config.yaml
num_hidden_layers: 13
hidden_size: 384
num_attention_heads: 3
num_key_value_heads: 1
head_dim: 128
intermediate_size: 768
vocab_size: 3612
hidden_act: "swiglu"
norm: "rmsnorm"
norm_place: "pre"
norm_eps: 1e-05
positions: "rope"
rope_theta: 1000000.0
rope_fraction: 1.0
qk_norm: false
attn_scale: 0.0884
bias: "none"
tie_word_embeddings: false
parallel_block: false
init: "normal"
init_std_qkv: 0.0232
init_std_o: 0.0232
init_std_up: 0.0232
init_std_down: 0.0
init_mimetic: 0.5
optimizer: "muon_variant"
learning_rate: 0.00818
beta1: 0.93
weight_decay: 0.0
lr_head: 0.00428
warmup_steps: 200
schedule: "cos"
final_lr_fraction: 0.0
batch_tokens: 131072
max_seq_len: 2048
doc_mask: true
train_tokens: 724600000
max_steps: 5529
dataset: "wikipedia_en"
Each number is 500 + 40 x the weight over its row's rms, rounded and kept within 0 to 999. Layers, rows and columns count from 0. Numbers have three digits each. The size before them is the row's rms in percent of the matrix's.

# layer 9 MLP down (transposed), 768x384, rms 0.0571, rows 461-488, columns 160-191
091:512503542454531471506540488539416529539508477548426455476500523544541570541512510504458492479534
105:548535541524505476525524535513539482457490490549449526520509504543479385508590536442534485531477
096:538485537528558461428492472504591560446518445433556499570466530521484551446488462501480470474488
100:418543459521462527532417634499467543493502621399505528477507509462494503461484486445463419512490
101:451548483551525521480480465497452441511492541509538407511530505534500405575517466523517448556505
103:431454442458464486466473529488504487519479510471463475469473506485449492436532571464529427557511
099:363502511429529452424481530420524491491430515584424465466509454484445568481469498450527485543554
101:515552544482458451450537464468470506500464476495526557508450520533500497536509546481505528481446
094:482493454452540535486485612505516429484546473495529528441436495454458591486473538497559512538463
101:487466498541475500544497572538451607526489545454511414466491503568492492479554500505556510538544
093:456502540495490489500534502430580527483553498534444466498502499497460509564435444513477592513488
100:486521459512502482489533470454538421513542457465481506416507529457499442518501544505545530557457
099:530438452531524487502509474496482426547454514461532505504537526466482543501541512474447492586556
095:512456509460492580512520508528427438500426479500511565494429492504614566533502481519536473511560
093:493535515584467495483473542377422480440555503467497509480573530466498483529431511526466435545484
091:498534446448496506588427476479517499523473547511499576481504474548451498520435467480526606481546
096:512528546482551501548473513533616463545476423516495451507550473458491534520466467516488586500476
080:494474535445404509495468508571596470490495547500507523485526564404497425511513514477419467456477
101:454501441442519495456492549480514504485491534478563558538470517438493428507497495501440503532486
106:520565496501515473458480477603439516511561546527573546562471511467496437481464485486457470503406
108:486460485506508497482541530537544516423482494497448512563427487416537522507563482509443472475535
066:460543409501462533501583429558481502506489503513555513480517490537552386542486509468508567455529
097:519449604472478472518484541533465583492515423392450497504523486480457499503469468528525525435534
102:477416499495534548431477438473472557532505483519445527486442465518485451510449421443516468460582
101:497463471463491535601494481491531453539511416486465567466511482525515598569499512550416429567490
093:511570503488436442535493458464568480472490537465477503530396550478563517451525547515570466426556
098:473554498564501501510480519500497418493518541475545556563518496473522432514453539564447458514520
091:484574525518491530520515523499599516492507548526519534502488515501479567574500475468542547432531
# layer 9 MLP gate, 768x384, rms 0.0847, rows 462-489, columns 160-191
104:506509465492562453509478510457524443517506483471489489555467525454489503570508518482435493469527
100:468526453487537535425477517492475575570475609494549484460526439507468522531538492534467468482488
097:535507451494512461502481552506546469478555547460514502438492516528452602484470509507508439463522
100:522465556466531554522529545485459477549510565589548539543550530528493443477575514446500505468479
102:450439521553464545488506528499522588512540523560483463535485491530562462498503512412486526463518
106:474470480526454484530438462521520466464499513522441405481491501429516559511523548512492542497498
099:528513519482529468503470505557481458461442491556491560497507528483450545480519490495489486566532
094:482464416518540508474533447447468515505525489484549512561528522506395465475471462536493545491491
111:536494492492571478452510441551566495547434515522597534511523402487547488471511445519529522577486
091:522435523452561448481421521458577558511500517444518589486559519497503520465517438512515457524539
098:480489497527560503444508449540473510461559472491495465569428492418510487535374484515462539496479
096:488516540566559484486542493495512439514458446465500437547499502496430452538633495565538546583545
093:505499454540524436502520520440493557565544554479467513505506435493507427496454492499513460357482
090:525502457502563466540584473517533521455500492495458441587515436506498543494447452469514446507563
091:464491486507431484484535534505432449435522478519520479564464511504567496466440529435455473486513
091:485384534455459533505521506542490512554511535514497498511467548495497520555481487465501507437563
083:536457483545451527470440495474532456529540502479545463463504541447510482528483548483508544531470
100:596444531509447511563517468530491498532509503517590475455497468487508467518510561520490483533498
101:559461499517478515536516444472608566512522580510478489420553512554540474515514480516542531479500
101:508496457436487461444489453494506473443511428485600476537526460505534516475497549515520490505551
068:524473533466533497419497537529529477506484508482484515559533543467499422472548551480514473518509
102:535472498461517454482486477471517528418430511475514486474517420548543513474525486472492522500546
103:528550415465507411479443443472438473489538538523498486542484540541526450500524503491453506492509
103:462503495418500472456466575475563506535479456499543412542503476486475545507542418467576511520503
091:458424480503516484466460527472523546576521431505547477464526471494571542480555484564517400508413
101:516497554503565532520504543486554552467423477433526559471482484506471449523486554561503519541434
092:531481513493514527559495530492571576520482501468458473432594526520560433494594552557489511532541
092:554487474486464531526451512477452497441520513604548491478474506502502400534490518508516486433502
# layer 9 MLP up, 768x384, rms 0.0895, rows 462-488, columns 160-191
107:413461471541507462470517508460496568479498561496580574473569405535410526461530475431518476534470
096:470486562543464498557478496549538511440583506558421464471447492522535478552531441495550515493428
102:521535500495450465484476552524583517412493547520534478555499502471574446451486559534487516444429
096:432524489490505469407552481544509446554509490543511521507505499516526522420525521532476461551456
101:461459515506443570453568555565482536585507485453498490475575544521487454470494493485456545555435
103:462514511409446529467563487466502539521538480482490547471611467497481506514467457499498542492389
101:486538482547494473522547475507484613490515482565506573436542498518497502550496495570467573576483
092:452501432481471533506524540512522539425490489431463475478491535548479556526497457546460534528431
105:509487463485531491434483503534528480562518502475506519501577417571516465491522507470420551485534
093:543570450443472426517478459512441549481530446507516518501455528400482575538478456525469522522594
096:471417500580444513483461558536443511505477439472486441553440503426512445513371532478534490531531
098:484489549568455492479546482536499462511474466475525490542499499389483486488527441522445511514542
092:532494443537510509465448590492557541553549497503539502489485535506445467500464468490491465502432
094:503472528544447512583540578461500427437437401448444497490490543545586498541432450557436522554513
095:502504443477472536472488505502500522509524502536426455505479560558506524552466499441506498419501
093:463526441486530503506455499447443470504512507475497461454388512456441470506582463500507534530466
088:521498450390510465480546486489419530460533514540435549541487524516500455471432559520529507566457
101:529455533466516462515470544478490489558458458472539484520544497460499528469520525439518485515543
109:492504502532471450483497465501516431449538439584492507455539478520536555521518488496445504489549
108:523431426484510528498484452487438432464442520591467536530473455513561413419517536510545509493524
078:505457524462468539564433479494469580452507452474503532474563570518461420492445460492504452504523
095:567479482535491571541499489474430554508492589500525523522499555480481491521502474558554413491517
101:489516509492609483505523543504522514521494471520532468556474493508474532466462488507481432506535
104:475528455523606471567503548506441438529523452459495483476544558427523468478511507464466531502502
092:495497466534513559557428499470438522463433503543528507440510488534467513447493491481520545458444
099:507502505563483482550543491553522522512445488560498429476487471438484517528563468512466487527502
092:461442496478522464421463485507551514428495430466417470541464477476577508527472518493494464423503